python train.py --n_layer=8 --d_model=512 --norm_eps=1e-05 --qk_norm=true --attn_scale=0.125 --extras=["gated attention", "attention sinks", "short convolutions", "weighted sums over earlier layers", "capped logits"] --init_std_o=0.0 --init_std_down=0.0 --beta1=0.95 --batch_tokens=65536 --steps=9429 --dataset="wikipedia_en"
Each number is 500 + 25 x the weight over its row's rms, rounded and kept within 0 to 999. Layers, rows and columns count from 0. Numbers have three digits each. The size before them is the row's rms in percent of the matrix's.

# layer 2 attention key, 512x512, rms 0.0993, rows 295-337, columns 448-511
099:487504482537490494473463533531466509532486537490526472501531498458524490477486470516468438488502502515505527496417490479522517523501594521475497518441534524506507485505478506528467505480494536
092:530513522522469478513497530517434522463523443488462485512528476405481509541490505504512506512460513511461520478448534492482487520518468567532552501512477479502489548484533459504449467523464509
099:541491508504508486479453428480523487475470509472495529500520524498496515511485483521487536539508502462486508462463481529484463503510540518539519539494532455487483512489458507490487511482470478
093:498500496472469485496532519502537522466472529491473504471511485519533500467499509515497508504500489452475491474509504540514568482531471510485448474502477516485483470509550486523541483515526526
097:558472508531469503514502478520507512454526580539518478522553515547484497512494493489544477501497485460518522549521526507470493533487518494505471485501497516483499497494498512500541469516452494
089:493476510537513483515531499507480540533517518493505512505569507590459464489516502460501515503493496487491482503493527519502494543508492483478515545485486508545459493487461494493520509502441452
094:492530494516501522529527484492475465490492521506489546528480483534571535503468483504481432494531466523474482503481509481507526492493498505521468496501488436525545506514495465493453531480537520
096:476522486486481507493451512490472481465474517478516512537485521509493513456543483516542490518478508459526520484505470501475536497513500496499556507485535487478475478480486484499458457498539526
088:497484496503487536484479494494535508466537520520509487516487513548501545482496479474537489519526466485554477509468487490458480530496511479527510475473570490507475485491450508515495543490491499
090:452484504511442484527517517511516533511478497479493497474514532472544516474458475460450553500502463539526518534519508506502488487506502495527512507467473493495519520492494492551493527500562496
099:506498528510499435488508511514546466487499549483454460515516491503463466464452476501502494504534498512527510471469544496503477521522550524512516444486473583501489492539455491484485521517559510
093:504504490497497475522544513475498486493500486529527485553497531504496483512503490485489471544509478481487499519524522481509507456525465421532506485494455486526474531531547443484497524499487531
094:508483492477516502503536513508524454471492493494494484523512538548516482512488533490503496440515518514502491488525516482457467516520491484544513510508470482524494474521509519495505514494481513
096:501529452483503482502522503429466489529530522495490513495535463523517545547471483528550469503501526501474473484512496519483541541496502502472477497446501501501528520471488478493528504509514483
094:517473479483492463508449508475511526490564499550587511539523485543539495478497496477517501528540504521476473500503504509472531526533533485535515508541492523500504513496466511511457492507486494
098:441472510471522505488520487540471543495542544507508451454532480516481488493539507501524456491471515536511467544478469529489467516506531496543449528497512435486484537483500512539512493505451505
100:480518505509517511515484524468497492497464458518486489489513534490475498495502540460488462491463506474499517475535444498476484468495504479497467516507510514469512529500454522496483487503517498
093:555521492537514524510452536501465496471521490517579475494510528508489502498493520490467537485491498490465525506496496461512491526529549528462460484505479538491483531546504509536538508516508543
088:546488476512500466514534466523527531529492457508491536561478482493525493502527468503474513487490524490503533528491476494514496517488518482471522463506476505498526518452553502493508501538478482
092:528501520541505495513532504502509471466533520487489461501493499441477510524459518532466506497509502545525512514505510469511529486526484527496464539537477512485580501464436452508524531478548527
096:549512488492508512505488497470495494489552487521464510498485514537486471485464516493503493524491530528482556468518515533458511488531489507482508495451500541498535518489457480549470470499539531
095:519544496511522507483536507476564513454514478451456567515464513492538477476517500484497540492449500506522515507483545478486537509485532517474458492495483483503539457451503516447516507527541477
096:462487532519507510501508489509514520522461480496534525512517507545481473487527515520467511441524517528468527488529546523482559481474491546490522498481517439497497537484526500526485506506477521
092:485466484480494497532518495532487491527506501505533503503487479477495515492505470479462556511489474498513491507476544508483444461486467479495501464501488524491512533486544493471506524509531503
096:435526504448519480494486546504524532452449558495517468481508490503473525480510539478491524488533518445476490486471491501502575534499534430504521541490467460513480511502531509487452520528455529
098:483517494464498513465480479500492541470508476487522505475506526462513482520530514536504454490519471536549481483503511512489481527532530518507547500503487503464530476505475516522519510476474495
091:510524496529510535513516484527477531491543504507531489454506509493472452474497505485512484477507484466521530489516531446496516470496517457546515513515470469531525519464446514480479515515530495
088:538495489515495471499544472438534532513500528537446517502513564497544507516522492492468507495496530491491500510479508485470482476534481511487511519518501441490537479501503455511523535553497523
086:484495481498530500490485510512537481505502485541484494531501510520521493545507515476533516489496474490485490486488524504443471469487478488485491483518520486520509522530523503545521541504541508
094:469493483519543505482475519469437533485506478513483542489520534472461486504470481469510430493549439522502470518524512465468473488520521538500549504481491505513488485540526482470523511513495503
084:479524540455539489519474496498513501505519505498485420517492469497519463522509523482513520528518569481505490482524510525481481522507520528482472515501497500497489524418524522488517486491467419
091:548500580478530494479508496518490476525522500475521507483528464520527500502515494514527530506459483449526460548522481458474527526530486495492535469518502547463487468496480471470514483493500522
087:517507473466525527478499527528502493450476495529508475462508506468525485501485491499524510481513519544489503543467495520513509510466499445490493508517485504503515499490499488485534518493450481
085:487514489534501487436535536508486465515477504454479534465512455517501505460490513479512494539493518505491503514516486493503478541504514479495512451496481496491474482546500492473482470487500516
089:497520514536514536476459500481452498502496488484531575537510468494493487456487499458498465479523482494488491486476477537487494536520526456534493473515524509516470477502505488486531480501536529
095:511480452488480521459455512491581507503500473457479546541497489522495507526536537489490527489507478519496534525540516506486498497525503525479501514544499473493510485525498521470505558510495485
094:520528480460484516525503507486503523529488547460509477475483504532523486507542527521483457479500454489476529545540525490512511518512455495478502480522516533512516518500529534527504487477543553
097:493506486498507458501515518514501551531535451513486515512485501473497518475498500489535462493526514527497502441505507513545514481521491498562525462504506526525518524485518510462468517444504499
095:523524474536472514500474504565481487504494494467496520478487481483527445509532520531520472489499497527492490495511505484549466468507502534538513539506505500526477523476467444510543514467531513
103:498506487507570505522483502530527475475545525546504479512530510510484503479536523491486522476548512550534476491473532515493487478485489503480506497508520505492509509533493476530502471493531497
102:499509524531512513488531477536516488517499520530540488520486502545477515510489495451501465525498520522482532466530508511503482481523538485483494456455501476487482526437487492510518495460477493
105:483451489463527487473463537471493500528486439521507514514502489526494502506509481472506530487499506505544508520532541537477473480484531483468528467505504474510498525454530487506499542538498503
105:497447484487536502531507492524541511480489499521463497481482501504506489485469535560513532478475506471467501507537509512543491525470503494462497490438543501506497482498525506498478511490511502
# layer 2 attention query, 512x512, rms 0.0994, rows 296-338, columns 448-511
094:497505480481506499493454496491486478419505519529499480500468494486540504467493511506459471566496494551477484501486504500514467563498478497459546467513485524501519443520524530467497453493517527
097:464520527517461469498573511521487471471492494519501544507480509546455494509522509508486507514503479524468499525461559521506472491505520501477492498497523498513469518488468519503522552511514502
099:519481510464511517513480480505510506524498432432495521467512476542458504512462528480545509492478509532530467484472490492499537500475423516458521513525434483491492514512530470515495511492487482
100:464463493561459505475485512492506507509505502476520507500479497549465483496500561510519482513504463477540569465489493528518495517514500502461512494482573482536506470532492536517517492501471498
090:524465486540503502505498485464481506498487467500455478477469499562474504506510505490488559524513472494486469501508472473523498491515493488477469477510511490503506492488467549486515510549474460
095:505501475464507502524492480511469498540475491457499554458519545456522482524501479485462490522545508514506531544504511490473488478501504482530488514498560508513487517514480488513528465511513499
096:530508501551491436472541500512470522510500493502502539484513483495476501512470481498536510512511557535511505494491492541489536484456473502474504505493461443450506540469486491449491467536498496
092:495445501500481482519473503486524529494432542492523477539486502549514544523531482472482470497539495512523522524493498465532542487543508504470491487495579474498494533488485515522544468521514520
092:507524518500505480471455543482468518518504521520453550527509461515501512527489509454442505500537495505496475496495485464503492499503484528448448492456490458509507517485541494465501499488547535
101:489504511496485508520477502516483490506472534525491455483527495512474510514475541532446506483539467527461511515464516501518518496555527480483462524498503435488505510498480485501524517520516514
094:473527501506489485508490503501538511529520529490475453472480457525522516501525487490503511477568487526516519477518530525513488487476452520536465522487499481538534504506546524506481517502528520
095:462476512474547486516484478513507479482503513441514497487454481526495525527509507490484500478502455505466508501554528481498477521525472505495541487500486509499498497519498497497529507499564529
091:476489482532488461513482477515527459503459542482465493503437554532524508444497514512525502467496510527471524516499492485426518495520521510519454472475503489482490504495539526521491474525503536
097:473473501502520484505471495486479498523511479472519463479492493501495544495532492530523496472533511480543531506537497508498479565545562457515510469505506484486488508487460476499534505497491491
102:504487517497532487454488491496496466522511497482484514495522494509509522488503501507541493507492496479511487513474481492451530518501496482471524492441456536483514490475507459516520532488522514
101:531496453495504517491514536556501491497481480491475466504517507485529492507478527499508457465501521559511518550524454488479546496518467500467491504476521496483496483465512555506510514516550525
095:512479445483488502535508514517501527498523497518471511501509466452484468513498502505514487510504535530466545535476522437466477449464501563481477520516497493496494520473471487508483482454481508
093:462500528515515520458516491492511483495505474470503547502488540473467484499462492490459501487487484531484462510497509440477529445494531502535512491522496522515514528483547500490530533486468481
095:471492540596448481537458513525526530525516483514538507470494486472513526525521498504493483497484509509488526533538529486528518486485504488498507509476502504502471513473485504509486481504517557
098:437496487528481474491498521476485511525499502496456476509464528512542498502490521540527528512501515491485508546522495524500483511465516519471495471445566507533495504514501518449480508493499466
100:485464524470491503490497517490493535494504433538524502468526534491517545476517496443479485494440503503468522493449532529469524448480496541507470507507494507484497522509504539499552484491459496
097:532501480517465499506471502478495493460569508489507533534499486502452457518461497468440516538525486478478560484508488518517524499488509517538539477512503492475495473488504448495503493498470506
096:478434511519514512496463513440486496434502474515509509497487529504520554483498486529515536532500509528498526523509512489456449499483458527520504512515499524521470516502518485489533495493519505
097:539547520461500461525474495510515475511507546489458510469450505515490502475536484520498504518517475519560511455506514483486514504485506515458476494501470545492511473456517510494521493550480467
089:486475501519494520499504555499513495536561490517456467481491553504507533521504506461505463488474522494542564510481497452523508494460451524500478531537480510489503497496496455511514517493490544
099:516488492520517507490492514490481493533489550494481535485521468497493505500474510501470540508471477483490462507510527518477495528433456487512518493543526515508515467521466505535536487504472475
087:456498509528481491514468561524475467478468522514559517502508532484497518498541521485483493559501474527498482506487461475511500513560510467435478499477504528523506478511524497528499513496519533
091:531483506521489531497466494514518507500501450501531509482484453501524503469521454482486504532456505535564470485512494519495463509522484515530527482523531477511488498478504459471466494505486559
079:553522503558525475485511493526482511478509472491502530503522433514521507475524486519492518512461514532488468496500502546497486546493506484509441445491494483530517531476493503470460466520507520
088:503504494494489464512518441494508513514469494464478515488515454477482521489479533510532499522513471513489517491504525529526484531470487465501463479491490517508509462527475507486514483491491512
091:473484452485503540502467491470469514525492494489494498500494507495483528494485551474501497529546502535477520458526503548519572550518508488443478541518526470494507497476520529516483501496472502
089:490483526510500516521523501476518512556469542513478555560502499462470547472515487515458496518473501497515520425467497479530458502505484502505464519486510483489480533495514504497482516449474426
081:510493518495502500553497515505447475484506513523478504513491507475476467509553510505489509490529490519497538510514460524509515498492493520494535517561506471493510462472509524505440515498480565
089:520462513513506522479474523509532469486488457483499483493479478500492495554500528527480473536498508507485489518476494490430462473482498538506522490546428473481496511505551511534493531526488464
094:543502487549501507520497457505467487540530480472501511515536522483496525467496504499522504526509533463508495502511455511547519494517503479508538511473499518515481481489528465502494565479528489
095:514505491507498484505507516524494523505492555524518505524536477497479521538467479510534529467481493529495441550509512477505503514506474505478491517482533473508478501484494476527485548486453494
106:505480498496473500491494474489461427526468485478543529536529496523541493504527469491506493506525501478546494489476511507475480478511543509483502444526479494498503472462488478512506480522488554
100:491514520475501495506493490508510482524505548490502494515496479480480512530536507520517529510474503484480495501451495508511463501495474501500503510492524509515498532513440543513540506503460496
096:521473479512518527529502489431499515491503487449505501467511525505497480510509496502540520502540521519511479520468511502518515509499490538484478522503536465507505459481503503482471510472533485
106:450495519490513500537464526506514503496502526468497463479523476481532505502518526482525509484523498496485527484515513497497456502478487517524492475471549519475496491519481514496487490513470480
101:486489462499494453505512497452485462481522466463475558517488457502475519516489518484524455485487506549456504474498513490492463491515475503504427500472463496498518554508545496505495504517494497
109:514459505486511487525523495515506504490508522476506508517511503435482482493506485520483519528461543513500520545509515469546533506535521547544521497546475462468502488497516504500507505488467564
105:502489507449497508484473499497503522500507513509517524510528490477514433503491503496521474530536450484501480500508485474487459491451492472547512461494513509482488533513526496508505503490436492
# layer 2 attention value, 512x512, rms 0.107, rows 256-319, columns 448-511
095:502506486487466503472467511503545464446515523440521509510459541503501477458506557504498500491461538474504520511489483504490491497482478494491507517469523521476474488514497532492525480481489507
096:514497460459532488525491484536500486544527484494557485499482485442470491470519519505527530512488498495489489502514528548508535509553465476500522501506524495511477494494486515507533482529542473
091:505493438562442502492508494473538485499439516490498496498492531521522484518462485472513484520446501504518502476512562534515493437526444486468470529504500492476522513521507496492505476499512510
091:532485484517481526525520540493526477528435466498470517459474508487479531515490436529520481533491491444489470475494491489487492533525465466464507514522492515521522496487512438477471524558500497
081:499513537491510513475475539473497510475461506489508561494513502520484503490479480507512499510548476475529490514484490462503505472451481483527505484519476506477495535510515448490469517516491495
102:472520518509494566511478489530501504468473531491524485470514536463466481497473519518488524484507494502467552481487446507476539504556510487544515539492512501488471572500500523491468485474488461
098:472484509496495524532531474459472555531481518521534506536535518538526530497492523495495537503530449468525510526462458526526502511519472492507515495527511476494453574484510475514529475464525482
079:480511532465486466501494499477547472473578516448515548523518487537536521491527543458540510486515493457525498476500517476477468454527528477493506495478472509468486539552481476518550493494481499
097:506513472500471499508499487467481542536556490504480538492515528491539436524510532508440536524478483528500498504476508469506546529504489523493534472440479487519492490499515485505513457494486510
092:535517512470479502488538515497487500521478577520494497504498485510528508468483514513486520501516499505470471527469481486466489523488525543510485572478540493514502443512498483475469520503439505
087:495483500502514515487484537512533495491548522500527485491466489488468481486513495508488493485543474505484495513486484503477449488488481508536509499487463521490515468495484514485508496466495519
089:535513530452497522475493492515491464464464508482498488547520465467483470516517517504507513491503470513490528492499491503496533474518505552469541535494509461472535516551515491561515479481530467
088:481474508505524493507471489505514491468489482492482518456489512446482478515505493541510524575478481518530536495477523497508574510483487487460497486511481521495492468486452490508524513506481526
088:519522492537543500489466528487509517446440513512485473489503530486525536514495445471471529521529521506450492524466442498480501502465516509481479515496522482521507561493512495496500511520488484
078:509504521536537493510468496496471496496541512506504457464487534456488517512532469536453464476502477518473538488472474492497514521503530519540474527518499461498515499503542478511516491533483491
086:525450495491502498540472483523471498520501466472501523445536536497515487554551500512546510505497543500491481491511512439533498502516516516508528498496523487465514522466517531506529453485467478
086:463497478463496489486474535519523518496528523494501481520489470480534522517537488524537484496535538520514517505506556489489508504483523451530499503467448536515486499494496450508512450513504505
096:494478527486523494480457486523521511463461498479525520536451471500482486457488497548515501471463514491508515506471500509533506472476498476484474479464491514496521509476485509502536554472491479
099:524461469531468468534502494506509497541442474459484509532499460553500476502494482477502494470501532485475504492489479507502434487503484472451505464497454530523494469520471500519513486498473501
097:509512517502502466482493512532526472488486541509519511507516525507489490522503518514535473500474520516530515495533515521482550546529447497466504496501452475515479506560487495495491493486520492
096:582522495469492503480516510503510538464504518485512487522512547500488489509499530486544524521479501459480506487499486502485472496520484518507498485523506488496473467470512506509488500485491496
088:508477475546490480480477479482453493523483490508476534523489509547490499498514538478480521469537520491512468460522437514483507502588461472464539492548509488512535485549476498515469519487498533
091:486473526486475496504516489542516493530502483462517544478527530493498562502530454517440535469504476474494506497519501492487510497477509494468527515474524467540478521571498473526478490543530491
093:489506519492455484482512505517475486472497530497540498513508499553494457503514510503473492496524497530473534509503518497452489463498486512467492512513510476478512492504512493496441514489445474
089:527481491548523519531511475476510454543509530523493507483522490535513505535497485470507525504537513522478496469512512491529486503506533552499513505461480524501514452533455519473522506471534541
090:522481458516501533506506508482524502460489547502470467492493486473468469505520487462458499490459522496524463481494540509495513546504485542473530474524531478508516553515499515484450494475503486
085:514526489485485503452481477494485498522519474498481457520540448490484499529507504546512507488491488530527533494497552537486479451498516521467472524506500515496444492497540532539522494542524498
079:497501471555526504490487475480506483494505484508461496498486470511483491494530497509482496497493503499484506421521515492548549493535497525459516524532474477475547543474510498497463479492522464
084:503482498559514528483500491490502479518478474578508483497525460549539480479497517524508485498523522508507517477521482524517539515452534492505517473485518486472491526496477480465506445488496487
088:496503487546458499458485521523475449501491543470500498495484519487507529478480498480465501517499486483462510488510515472501540482451532522498464508498468462515493460483475516515492507551489482
084:496480515478514481495519539466540485542507521500547480507496521535496494520529491483450472525485490468468492520434511465515514486515495514503508503462470505506541498502519477523491468496478516
084:508515507499483448511470490465474514485480522489505490507508484522541468488485494525518492504538503460514488469536496478483474498485541473471506475488507506479503477485532448507499485518487520
090:516501525480487482517488465493539552500487507482473507547484539489470504486499480455475508491480482524502533565499529459469497480510476491509506421501509507514455487520452553506476461510500514
091:488497468549474519509496511503510472485526444523562497521500498550512510465533499477549474512545491508486511503493424528518523499550468478512482469478495453510486505498510506496474487475488465
095:499532505525547482517535495487476507488497556488445515488510505468522495499491537495488514482469516512495533518515545519474500465464503515471486520473461570474466551498495545509508482499472473
090:509492451523527452515517518487500489493504463503525540479494508442507484544499503479503511524535516507522499458497516469496546527458538493540515529542484504500452454499509483533529468516479537
092:500536454506513500491530521495512491473468562505516447500534540456541533472481494494532438498503522515548533488499490498559478501494572491495518532510511523500538498523532555478477505505472517
096:520493540474519469489502504533479497493512545521503446510500447513519475531488500494519478493505506495548536464494532481515481525507542495518550529477488514466495549476464456485466512518521525
088:496498514505520508503519479509475487494511529484477471485498494436561475475503494496456503448505524528503482485529474518483507463516519498463466512510535505513490472507514508460537497459532527
090:498540563468556486520463469505502430489502500520515497466520500483510467498485512518473494486478481489496484522506472525576535480484472516473489458434451536522518538485476506440519525510509478
091:476482526467516482482528507526527518512532471499487522540499495480527511499503491487512504507515468509493501494479497519476415540515550493526513496492487488513556517502545491464510539505499534
095:539542478538530484519491499479538477532472536502579525499524517520540458480479489495495484514528496484531498531478530516438452492487523498516519494499516564529536501501468503502485484482462509
085:520533522536544490482522498527499542496512494489512506506516477520490511472514496512533547492501487517504480486525501517468496524498530482495503493494518502492490512474460521510503496489478479
085:531505514511501489477530473515501486454426486487480528507499507510460491487505529528469536504477502482517490528483482492541515503500500506488512457475479520575499500495475514497503506480483501
090:504452544513498497486443517518482497486530512504467484473513507488507485524461504488481492544476501486512520452459471498570487499498562449480460497507532531461537451525479518486499495450493515
087:468427436503487495532500494458509492488492515533498485528507517502512465514467485491492483526511490526500518501463516511511499460501485534447493484491510457495506495479472491492485514500522477
090:515567494474480498514480493482530517514523478463497478469549505520478489514489504502494536490587407523484469503461454507532493543533456527510498478461519522484487492522498503491525482476549517
080:533501483487510469489532479499507512507485467502497534510504521528488482518506471507507498511513483511531475491496498485495470502493495464481458525479494495518512485513496488550480530519495480
081:534489494520471487513479534549525493510501492547517505503529505556483461515465494450485551462517473477503505489522517523514489531494498475529532502505523517522490491513505485496493523528475571
079:531461501521495531503508532493469539511483505515463533491501551481436486470472553438467509508468493556434502470485473511492497523534498504519506490442481507478536500495488521524463491482483462
079:489517514536489515522547478507517523498518504505495536465557523550473486524481506516510521497513468505483480485503520509476533517477499505505478475554545521528492485499529491477497501467509508
091:517507483416513489478468543522492508512479456446500495508461525502447492494470497510484504493477443494482487522472539540538474476508485455512490509461477481507489445476535488485543520485536468
085:522479486531510502499517502480501532520514494518535523520490534495497473478474511510493544522521511475490499501481495459493496499465507505487519491462497476455507538482462487514496501489530491
091:510513498481499492472523482477491505498510493486477514477502525445482484517500505482463500519525534508448470532542532559530496507535490500469464530476521466489457497483498512515504505521478538
089:504462508529498487494484506516474518519543489454462510555498512511476497532511527494484523526543477503542526528510511490493532515471504506462507477495475463500491517510494477516440517492487451
094:521492459469532526485490482502506534484501485509559527519506514488520551527501491487484496543501491523519523497474494511498482499517463514500502480521487455484503458503514469490507490507485503
091:496489491490547525501522529501434500512514533493519518532508489490517546533499481520528487513522479502499517514462517485537545523489486502481509480522488500494474536484477500497523488493522522
094:514457506467501465490481481521521472513473487511458508512464485504481524493529548522504521475452494499511503539511530507482472517470455474503507495514509509494491493530502483476487517515480496
088:519460550562498510515522487470531568524485535517519452526501486502492477533471481474539463519495484536474522509506503494500452494474516513503473490509478531493523503461524494561492507510480505
091:529498472525504518495467478513502510519521546497502519515515509476493501476479518476458508511542500533504537516516499519484532541520488506512484477508493542484526484500494510537496512445524479
095:510463527499507516491477471480498486478454490516524494515486490517499498488483502498481507467498511518499487477487486496513499485509519481483479500512492498546525441465487502518517538517507488
098:500502488481480522478498479477521490476491479537478498491480532454534472513493505487500510467508510530517515505476512503494504509516491504528458524459491439497514529535512479514549483486554502
088:475474516545496526493477503494494464511519503491503482477494475504518457520519487486512494501509510520504528560541512480495522491451493531451493541535525509524472562510505532520498540536508529
083:519505510510481520529489502514503494522541507569497484519545472503462497486510536445495503516501514560511509500501503525538501524488484481536502515491520477529480506512432501519483550500486543
# layer 2 attention output (transposed), 512x512, rms 0.069, rows 256-319, columns 448-511
103:506536516471510515519493446486470456473491478487458538534535468468530501442468470541490468515497471479481512484478475482517498520502440471497502508516498495483513489507487451487481541515470479
099:512489510538464496499509489541480469511467509476517532453517479511538517477479515519505485485513535515489473477506556553512466558478508502475462486435504490531494466464547520522527511495456474
100:519469535488492491486462501509517555517505516521498522472437508483459503531521492480476505499501483496499551462520482502469552504552516529483476487464506543515466514498498518451499520515490539
106:477540469441475514505488539501478506439516498498485506511469494504495488435424481500511532533482476525475506509500437513502521534503519513495490529505583499466480526514490497487522506507516482
092:505482505515484491509484467504508482492552518511510534479507480509469504460471522494521486532479482443524497535502469450495526492480513473499506521469549475460529515508441494481490476582506441
100:466507466448476500496469517522516461560475536515465556474509520497490485476497529501517560530470482501482503507534525449500445512480502507468524505507479525535509494497534507518511536509503481
100:449504494492460522486487516489499532469523503476499524493542493480503571476492509512496500469510466467507518502486497542513525489500543476535497484484482475505471526502471543478455483502514491
086:503492477460539487550483484453475473523522494490481499503485502447474469477497494481493504472539491514486496479494492483516501476521477506481499525496521537477508509496475505546481522473548494
107:490498511506521514463483470523484470480497463479466521513526506496519545443507503472485490491543512471548518492486480478487452482456468491503493498507558544460495534474434507512491456539513511
104:526500501491456460444489493532535535502483466494513523510485487501493516553500507504492519481513484509506535411513468503527470476480519514478519486496474531496491510503451509500490488481562525
092:457518557479499490475499473528480487517483530457512519505497487486480494481514481485477480519484509520501485483509459502471514497467559553502531530478572479533520496497511507538489534519460457
100:473505475530523492498456490501509502502492489492519544474498522519534500492471505498496558486527511539493507486519516489558516498535513534463542515565479486541479485520496506506490516516524498
094:475501492495445477527500518471516492490482493530466453497472504520503518491461488502465529488510504497483498500542507493444455500491480490509505534474491500518536523501536520470515518515483508
101:523483511511538476491506488517519530511498513496530532494456531512476520501460522471482539511499473499506495493455544483489562512489520477494505498512455457548522499531479509505528469496517498
093:505533515440484498517476508492482462515502531489471464469505513541454508504473450502480530470459497485498510520464494500505529498501474528457449502512532495486506506471473507532527493509460499
098:474491525557477527479515504507512477479518524509504496500532460506504557523483470484491510530485464513513481470501455544496490514517527521481526496517529515472500488494520497520484524522417490
097:501522538524505492528508492493486499489487502512508523525515466486476520542520504494501480460489480505484486454450483519514464527508499464509502489521448501494470463481512565504487539555508481
098:503480478513488516498450500501452503537514491501482476484485459492509508509483511520539462479583502478475502463500486495514448492467528481459458539443534476494492523508491493478497525521474501
105:478501513460485505515521477448482449548550607509496500544480542495525485505516471514515529521527475493510501481499471475464541509502498471496479510517491491497521516513534500482463504482452507
103:478520472514512509528497517463493513510540488492467496446470533523493511524445475541482505500515488526528490527470470483485518475507497474468461502492498475461503480463543502511470498488519474
098:497518510493515502478512525477501492498513476488527538456516463537468530499459535496519519488482525478551466456533507513467508527543470508490508495489484509531466465456519474509494511534512499
097:495491531484514489487496464521528523497509557507515480476496462486500533511503453546457451513452494503518494519508480509508531483516480496556484498557477495489483528473491490523489537508501523
097:517521503561473495469489527499500523471489518501493460501510491535506473496515440490484493519476469519451488514496543489484479507501472520488477479516473515457507493519472514502486538475483494
096:518491510483446478549517480514493540479479422492471476496496497464451560542495516487500461509497463510481484477551512518518554527502503505495513504503464526536465514537501546497553498496482524
091:520494498462501496526546479496534493520457465486530525486488487466448496484515474513556498476455538483492485522491489531496490460540446471460519548504511482511508538494520514485513502492439481
099:486482519490460485481492526537515513469500461473499496496499499540528490482501497509520532480492434490466463496476525544502505540519506497532494507502528522517494506479483494474540536497472488
091:561482523533508453483498503488516512470481508491557504484507513564511506478517491476462462512447501491491496475521464511490558495557526562484521478506527496485487517540525480474461526509480572
087:503525469480477493527488506521507506495478519531580486480526491509482496493506483529495519493487530502479578479493482478499453458485461535514448519487593482486498537526450499492514521518483512
092:481497496496508523503471514503500479521537603518438493500470475497467491483533510495493480563520509522460478489513504501525460461535477485495522537504510517546485520491537502515470488521496479
095:503519514531522461517463489534470519533558492500476481494511507507513496486540497505503464490466522544508455536493478543506467430431491488517488508530544517473505513477488507501456471473537511
096:494507453549510516554502491526496494495491516472482486515482482498477493496507520505496507540486487513499499542524532494497528508494517509539538505519527499535513463496495498513501513514482501
091:474487483499510525519515475506537536474489500493479537512478535472500511497500549511493446495542538488522528504520495527472493452521525464520509537521490500535497496497489484479516526473463471
092:484550448541491524496524515482463464481502534497518479495485483508541532468476473543506512457480520514448502539451499454534517490530505480470493508494487513500497483520526524515491490501510517
100:510463491536543486493508482526519485485491553465523484497481501458504505473488500525507473475502460480492495503481491528503521497492535552471495506478504492502512483519498484494491495496468513
107:514473503463485477479500506476533499564534469520595508500520504512526479478513506482502464499532514489488509474481453491509525501532482502494476512494468566529500477516490480488473517545505499
102:486497520462472490463490494450488516460501516529511520518503481476515492500539456530501496501476467459486491506483455530501483553447488504497480450498507487482501548532468517532504474442504504
100:530469519473539493506436500435469495492496475464500545519521471528489545503514502475512505462501530518469513512528498516505521494500474507505503501469471532478462479500483488457512425507480469
108:476511438481509499482521490477497519523549470502484486516476462510485504517464518511482522472482511515492499484499484487505519499518486480525500506462445483492488489498477506481522521527487501
097:449520515546497497470496514503515480514495514531518530507499475513483519475497533525487464433539501488474523532482511504490512503513514542495518510452508514521509500471509518502494505527495500
095:529500428520475530510492445481503494492482502507489486522510529457489498508512484527543513480512520482517486513505515517528465495501527518531451520510507472539502478502515537518468528486523509
095:485506517531498495561481486512523537504483495489529527485502502509517502515514481510470501516500519475535517469488525479513599518471427521527495525533508485473505481488487509518475485497512486
110:512544470500522530525535513553473503543483467517530509530530541487471457481468512512537528517500471521501513495497461519477553461479527535510497464501500515510469482510521501499487487480507491
099:516505474473474504449510504456475498479490515494533487506467515445478523533517524526517478517492482529521509516509475511517503509505537501498510526521465566463508479488570517530522500517518489
096:495511499539516504503465515479492501495518529495479544512518492538534487486486513466510500489535513486494479509473497468489478516509514522452517506520541469439535499489511493455520520485502530
098:478545523483514519476477498528540532477494540523578481508503514512498496466545500491511505465494508478495483495517472472518502480498522456535451490508507515540480491461496481481533518494518515
099:539480487521489513506481517500508539477475482486550518513494540465508495507452484534530487477487494491536502503500511492520549507488501459532478501539492487472479483548511481496470476508519552
098:495480428543507512513513531492461497440526513541555504463508483513484487510504476483510482517489513508530524512495451528519514539463518528508474484551523502556492532520512520495511489517464506
097:541476459528509494503497479484474487542474573514507488488485474516551483518512513503524528458552542479499509494490549492543524469514529477522477477502525495508523514466472464536499524492504499
096:456503477492490475456486536521422496501470491541487555526535496477499536482480532547517482500523519484511483527461506515515515465479436476504485494519483481458480504509507470535512502517497509
089:481475487479520501486465519483525506445482483500510506486522476527501511472491528516451454554505528500514543494480493494499498488516519527512527494522436509505511516515511485493537501516477466
090:471500491480490498483503513493504537432474492523435502498475477469483482487513516480534535484501489488517540478514469513522533541488483510491500496454502523471483479496481510493495468488486502
094:509528523485475493511498500507514505508496513484466516502482506500465542491479512504531520537503538516462490499508517520481543528501517500486494467518520543498488487494438509539563516493474462
097:530507540427478532494491528488538476524512566503469488487503485493532518526496495525492467591460491483502495492450504488484514483546470486519463495505547491476488486512505446528501447534500463
099:493506501487485491472500467525487488497478495488497466495488464519517504473503502501508489464534540472506498502468493530509501486511457498492462497517505504480487517482488480524476533473483531
110:519506504455466494457475501494539458499472479515533501497485567543488461532526547528466532462490488517505469496507477506491497491516507527499540479476479507533506484503468505499518493537501492
098:532500522524516501521519519508526502501481489492501499511473496489501485534503481490501542470499515503523510482499521496489492536536541547504509496506537524578509545541444485470517562487492561
098:495533513497464485458494510508498480461521539472474512468470531484520498500519453491474485486501483533511450514537503487505510491482489509479497472474513475506506490505474515508484509489523457
100:532519492535497491461523535496458530499478500473469480507531506549526470471535517483511516474491532482491509505471527533505487530500526500491445513503555477497536518503461495497515538474528501
093:514524467455520489461499496500474514475510484508474519514493524495482519518491541497515532511492486512529453549563434495445531526521522480475493517540461487474506555493511532447522507507474512
096:491519489453504509524477525518511467501463485506530466440497513510505469518438461493498473490487468489502446467513455485512537488478487540524520553498493487481507501522483512515522493475480468
104:521489513503526506476490474520465484560529518472466505489520492503511516512496518489489463481521532524478446528459506507486408476499512551537538524520532464497486478481573504504504505477489480
100:523478514482493479505474478488521506495536485501421547535511496526470515506468492495547464540524537505545497484509530459527486509499494522476519487483475470489499525529530517532485493512471489
100:490531532470475470487527474473513551481462500480496486517508522512455512486513525519468473479513507486520475495478495529512470463474493538503553518451468477497493485473543487535467485490493476
098:499513429490509491557481512481511510485497547515505531488478525502498468502482457528509511556503508493501544510507463510486521488496539532475481504527491475476524506484558483515525511494494548